Weights of a small GPT-style language model, trained from scratch on English Wikipedia.
Size: 11 layers, width 160, 2 heads of 64, 3.03M parameters.
Training: a variant of Adam for these matrices, 5939 steps.
Each number is 50 + 12 x the weight over the matrix's rms, rounded and kept within 0 to 99. Layers, rows and columns count from 0.

# down: layer 6 MLP down (transposed), 512x160, rms 0.0707, rows 255-264, columns 0-159
# up: layer 6 MLP up, 512x160, rms 0.0783, rows 256-265, columns 0-159
down255:49 38 51 43 73 36 74 44 71 59 61 58 48 35 32 37 58 45 51 57 52 53 39 61 57 69 37 56 58 38 37 44 39 55 33 23 35 56 66 65 41 39 50 73 38 32 71 49 46 52 46 66 42 57 50 25 69 67 66 35 27 39 37 76 44 51 39 67 66 58 44 34 51 44 39 69 41 62 29 56 53 51 48 42 57 54 32 67 46 56 71 40 40 39 65 34 30 48 36 42 47 54 68 68 56 47 55 48 33 54 48 58 40 55 32 52 70 29 33 52 57 45 47 66 54 37 45 56 47 64 70 37 61 42 31 63 59 45 64 69 45 58 68 33 40 56 45 49 39 45 41 43 41 56 36 62 72 52 72 29
up256:62 44 33 50 45 70 44 50 57 54 69 55 57 46 45 39 45 57 50 63 73 23 26 49 31 58 51 61 51 57 45 55 44 60 54 39 78 51 43 34 56 56 58 58 66 46 56 39 49 38 47 56 51 39 62 57 25 55 52 60 46 72 34 68 57 44 56 68 53 45 39 44 37 39 36 57 40 54 33 63 41 69 42 57 39 37 50 51 55 42 59 60 57 60 53 51 56 45 32 54 49 49 68 40 51 52 45 32 56 23 39 35 45 58 54 53 63 45 41 58 48 50 38 41 69 54 42 58 72 57 55 30 52 38 43 37 61 26 54 47 51 54 55 68 53 61 42 42 67 35 57 42 52 58 36 53 51 68 57 50
down256:46 66 43 70 52 31 46 43 60 39 53 51 66 52 43 49 62 67 35 40 40 40 58 58 54 70 56 43 51 47 62 50 41 55 69 56 31 40 60 41 62 25 63 56 52 43 41 65 57 36 59 64 43 76 53 52 53 48 44 66 38 40 65 31 42 42 64 49 24 46 40 38 51 49 41 50 48 47 45 54 44 48 54 65 26 42 49 53 60 56 25 34 41 32 65 50 62 59 60 59 40 66 48 55 52 55 63 51 36 70 38 32 40 46 85 52 65 50 52 53 53 22 57 43 53 57 56 55 51 28 41 45 44 60 41 63 51 47 45 48 63 40 54 55 48 62 50 47 55 53 66 54 69 55 57 35 65 48 47 50
up257:34 45 51 55 52 59 55 44 36 35 45 37 52 56 26 47 41 64 47 74 61 53 52 26 61 61 57 81 53 38 51 41 50 51 37 35 32 41 30 40 57 57 57 42 50 71 86 61 58 52 69 56 38 40 59 48 46 45 61 61 54 42 54 44 65 61 50 49 52 38 54 59 64 45 39 48 52 53 66 76 30 39 42 60 32 46 36 69 37 26 51 62 61 55 50 53 62 35 44 30 59 62 63 33 57 53 44 42 57 47 36 56 42 45 68 44 50 54 33 40 59 47 43 65 37 60 80 49 63 42 24 50 36 60 53 47 51 47 55 30 41 33 46 55 46 49 37 45 47 66 71 56 76 39 80 56 46 43 60 54
down257:57 50 46 42 70 57 51 53 33 63 64 38 62 42 53 49 68 26 56 50 30 58 76 52 52 58 51 51 39 57 56 58 56 40 53 32 44 34 41 40 45 51 65 48 63 57 35 63 32 50 62 53 47 63 28 51 56 59 47 56 40 35 62 33 47 47 44 45 68 67 44 30 50 77 57 46 50 46 35 61 42 41 63 56 33 58 57 61 40 67 65 73 39 56 56 58 95 22 40 54 70 50 52 64 57 63 60 62 58 44 67 29 53 33 34 48 64 59 84 43 62 57 52 46 50 57 24 42 52 52 53 41 68 35 42 57 35 35 36 42 55 29 52 41 53 42 53 67 31 59 48 60 61 56 46 36 48 61 76 54
up258:46 48 25 26 41 54 54 46 60 42 51 47 57 55 47 40 85 53 57 67 73 13 62 52 43 64 50 59 49 51 54 50 42 50 50 54 34 54 52 40 60 58 40 68 58 47 53 52 30 45 43 33 60 43 67 37 22 52 38 51 49 50 55 54 56 56 62 71 53 48 25 63 64 41 47 56 59 67 33 55 47 55 34 65 51 51 50 50 30 58 54 42 70 69 42 34 52 63 46 44 57 60 52 48 56 44 63 40 43 22 29 48 50 51 62 25 12 66 57 60 75 40 37 57 43 52 51 50 38 50 42 44 59 40 39 40 50 36 67 23 51 51 57 69 50 55 43 27 35 53 66 53 36 54 34 35 47 67 53 56
down258:34 62 53 78 48 30 53 54 37 66 68 49 37 71 41 79 46 44 39 66 55 46 54 51 73 69 45 05 73 51 41 49 38 39 28 34 42 57 67 63 39 70 52 44 64 68 68 57 53 63 35 48 44 46 54 36 71 58 21 47 50 53 50 28 49 47 61 33 78 69 68 52 43 60 69 33 41 53 71 62 43 48 65 44 44 29 58 64 24 42 60 57 38 41 51 51 68 39 26 45 60 39 46 39 65 50 45 63 43 62 53 18 55 32 59 61 53 60 45 70 39 56 55 55 55 62 21 41 51 62 37 44 53 37 48 34 59 58 66 79 31 58 64 40 49 38 43 49 39 50 48 54 64 38 44 49 45 36 53 65
up259:59 43 46 42 56 56 51 65 63 52 48 58 41 56 43 53 48 50 35 49 56 30 49 55 23 52 54 54 57 55 46 45 39 41 56 34 31 44 47 79 39 40 57 49 58 64 38 61 45 51 43 37 57 51 48 55 48 33 54 45 63 71 53 51 43 52 64 63 27 49 18 44 47 42 39 56 52 33 51 39 40 59 31 52 50 53 41 44 61 63 43 48 57 57 38 45 45 75 36 46 36 44 31 48 41 55 53 20 57 38 65 53 78 60 53 49 21 39 74 39 77 46 50 50 33 39 45 67 51 46 45 38 35 65 60 56 44 39 68 50 54 57 52 52 55 36 39 41 36 59 41 47 47 24 39 46 46 55 18 50
down259:40 57 47 43 40 53 55 48 18 64 78 56 55 42 35 53 53 54 58 65 40 59 54 44 58 48 47 27 57 60 67 69 44 43 44 48 38 33 39 38 51 60 61 47 55 49 66 65 59 57 67 54 43 57 69 48 46 49 39 51 75 41 41 44 55 63 54 46 47 66 41 57 44 43 59 46 37 76 78 55 52 23 51 61 37 46 64 60 52 51 64 59 62 63 51 35 52 44 43 54 55 39 58 51 44 63 76 62 36 55 55 24 75 45 55 48 45 59 62 46 35 45 46 46 30 51 49 45 47 36 35 73 48 42 48 66 55 39 49 56 68 43 49 48 33 47 59 51 36 30 38 22 50 52 63 47 53 49 41 55
up260:45 65 50 24 58 55 41 49 68 41 46 22 50 41 55 32 84 53 51 43 47 86 47 43 40 49 49 34 33 48 28 59 52 42 51 68 48 52 32 42 50 51 61 62 33 56 61 31 34 39 65 49 64 51 37 45 53 47 30 50 42 39 65 68 85 34 64 52 50 38 40 55 32 60 43 46 14 51 51 30 63 41 74 46 45 55 56 43 33 26 41 48 56 52 35 29 50 43 57 37 46 60 49 41 83 46 36 37 35 46 40 53 41 54 56 36 48 62 50 26 54 28 15 73 62 52 55 56 32 26 37 29 46 62 54 50 50 41 39 40 32 45 54 60 35 41 51 62 59 63 49 83 62 52 56 47 26 57 84 45
down260:50 82 43 65 62 46 60 36 56 55 24 52 51 80 48 25 66 46 59 36 63 39 48 42 44 40 65 33 74 81 51 77 51 53 44 58 61 40 72 54 60 66 39 40 27 30 67 37 45 36 60 67 56 37 61 34 75 69 26 30 38 68 60 50 40 34 51 45 42 63 37 52 63 43 60 55 47 43 48 69 43 52 44 61 91 33 38 68 55 58 59 33 69 64 52 34 41 38 48 71 53 55 86 54 38 65 38 52 29 68 44 45 53 54 34 41 21 68 53 52 48 53 57 37 53 41 71 58 58 44 64 54 39 56 39 35 70 62 51 50 79 51 49 81 43 42 57 46 45 67 55 35 46 63 67 42 67 57 49 61
up261:37 40 35 56 63 71 39 36 62 56 51 44 24 50 47 57 58 46 57 47 46 64 55 62 52 49 61 45 48 57 38 53 45 38 51 45 48 36 56 48 40 57 55 52 47 77 46 45 63 65 54 29 57 46 52 59 38 39 54 69 58 49 48 43 43 38 41 43 47 50 50 42 56 49 40 45 60 29 64 50 52 52 48 53 71 49 29 55 50 66 33 56 55 55 49 51 35 45 43 39 27 59 44 67 53 38 29 40 45 52 54 44 37 57 76 32 42 58 76 44 44 40 51 73 38 64 59 49 46 14 44 68 60 47 42 40 52 58 38 66 76 53 44 41 50 30 47 50 46 45 58 66 63 32 65 68 51 70 42 80
down261:66 59 64 46 29 56 75 81 51 41 33 37 63 44 70 53 46 40 50 49 50 51 40 35 49 44 65 59 50 61 51 51 57 65 42 41 58 51 66 57 50 52 31 44 52 51 35 41 39 43 85 55 44 62 64 67 51 46 78 40 48 50 49 36 44 58 25 55 35 52 24 54 48 52 50 57 56 50 33 52 59 57 57 51 33 40 53 43 24 65 55 46 47 41 56 64 78 24 55 61 68 40 36 57 43 48 42 65 53 50 36 46 50 51 37 46 64 45 51 52 66 54 17 48 56 46 47 50 32 64 64 37 54 41 58 85 48 50 59 55 37 55 42 38 61 58 53 31 39 38 39 33 52 52 55 44 57 40 47 49
up262:50 27 53 60 64 38 45 56 42 49 32 46 43 74 51 47 33 47 49 53 41 36 45 54 38 46 46 36 36 57 64 57 47 45 45 45 42 45 51 65 56 58 38 53 50 54 53 51 69 53 45 43 33 49 31 22 58 48 54 43 68 50 51 39 44 36 45 54 60 47 55 59 27 49 57 47 54 32 57 58 53 70 47 47 31 74 63 47 57 57 77 54 18 75 70 31 60 34 53 48 58 41 39 42 56 36 57 54 38 60 51 58 64 54 61 44 67 45 66 48 68 47 52 53 56 50 58 61 54 54 45 17 40 50 53 39 61 49 71 46 58 74 47 45 49 45 39 32 63 52 48 39 46 40 44 43 68 62 38 65
down262:63 51 56 67 63 60 40 35 36 47 51 74 38 45 38 54 52 55 45 38 73 56 54 49 68 53 38 66 45 50 21 73 55 58 58 41 53 49 38 18 65 37 55 58 55 57 53 38 46 33 45 59 51 58 68 50 46 64 52 58 32 49 59 51 56 39 56 42 52 71 48 64 58 51 64 30 44 66 50 27 51 28 52 51 60 25 53 60 51 38 33 67 62 37 47 52 70 60 25 36 47 71 59 40 40 42 34 52 58 53 60 38 39 54 66 51 46 63 43 58 44 56 48 48 41 51 48 35 36 48 48 64 79 49 57 49 33 44 42 57 56 54 41 61 54 49 49 44 49 61 32 57 43 28 46 55 49 66 48 36
up263:66 59 31 39 67 49 12 38 56 43 60 26 55 30 40 45 68 72 39 50 47 61 37 44 28 44 52 56 44 41 72 46 45 44 65 29 47 61 21 46 45 69 57 62 47 28 65 30 49 33 40 50 69 46 42 48 39 52 55 59 49 46 66 46 76 53 70 45 48 49 35 42 24 60 33 45 55 34 54 63 71 57 58 78 48 53 35 55 68 75 53 61 62 37 56 56 23 51 40 51 55 56 51 54 62 33 50 62 55 43 61 62 43 44 51 39 51 64 72 27 39 49 23 45 56 60 30 43 37 45 42 38 38 39 83 47 55 44 66 35 48 34 42 43 51 22 50 44 50 64 44 53 43 58 58 44 61 52 52 49
down263:51 63 63 47 55 55 65 45 37 64 35 66 53 49 49 53 45 52 10 61 52 67 51 61 41 54 70 71 56 33 44 73 48 38 39 73 52 28 72 67 44 41 50 38 50 55 55 55 60 54 52 42 76 44 56 73 49 50 37 52 46 48 60 54 80 49 18 41 67 47 46 60 52 59 56 49 65 57 40 59 47 54 49 28 55 32 56 40 55 71 51 36 61 42 40 58 36 49 64 21 32 68 72 44 63 49 45 57 27 55 44 65 41 31 48 46 59 47 34 73 60 35 55 52 55 42 43 25 48 50 59 58 48 47 70 51 74 50 59 61 41 51 64 27 30 58 44 58 53 60 72 33 33 56 41 35 62 69 55 37
up264:77 58 40 37 67 62 57 43 54 47 42 23 53 39 54 39 69 62 48 44 44 64 61 52 30 32 49 57 38 37 57 69 53 28 45 71 54 63 50 39 47 53 37 45 44 32 42 55 57 57 56 53 42 31 56 73 47 55 51 54 32 51 63 54 58 41 58 38 52 49 51 53 66 56 59 50 22 34 75 51 64 48 35 65 39 79 68 48 63 55 44 51 31 53 59 37 33 34 28 58 40 50 69 50 61 55 45 44 54 32 54 58 70 41 64 47 56 41 42 47 65 45 37 43 49 37 39 46 52 44 36 24 65 39 67 50 42 46 68 69 55 74 66 45 65 38 47 52 53 32 40 72 43 45 40 49 38 57 57 51
down264:49 51 50 34 65 41 65 53 53 47 54 58 62 54 53 43 54 59 49 56 43 48 55 65 53 54 52 58 48 56 40 56 45 61 40 87 41 58 40 35 58 34 56 55 42 39 48 60 58 52 62 61 41 50 49 60 43 37 50 53 62 36 72 49 64 54 41 54 80 34 48 62 34 46 56 37 49 45 61 57 50 20 46 45 44 51 59 49 45 49 54 62 56 58 60 43 50 33 59 48 58 47 51 44 48 66 60 38 22 61 70 41 53 50 41 56 55 56 56 45 48 61 39 50 79 32 46 41 62 59 49 50 51 55 41 70 38 57 56 38 29 34 32 51 53 36 28 70 55 40 46 52 59 47 62 47 41 47 49 33
up265:44 50 37 51 56 69 61 38 76 46 40 55 64 56 11 41 51 50 39 61 54 52 63 66 37 42 60 80 34 54 53 64 45 39 36 63 51 62 41 60 51 60 55 46 50 62 38 55 48 57 30 69 51 52 42 23 39 49 31 46 46 46 45 53 52 35 59 52 61 40 46 55 55 61 67 60 55 65 52 55 38 64 56 55 42 38 59 67 63 34 68 44 54 43 75 42 46 40 57 49 23 74 79 26 43 21 48 54 53 61 44 50 60 50 62 53 36 25 50 49 41 49 29 41 65 40 54 49 63 48 38 46 45 34 53 49 63 56 38 65 50 52 49 72 50 42 46 37 60 51 58 57 44 49 49 72 41 64 48 44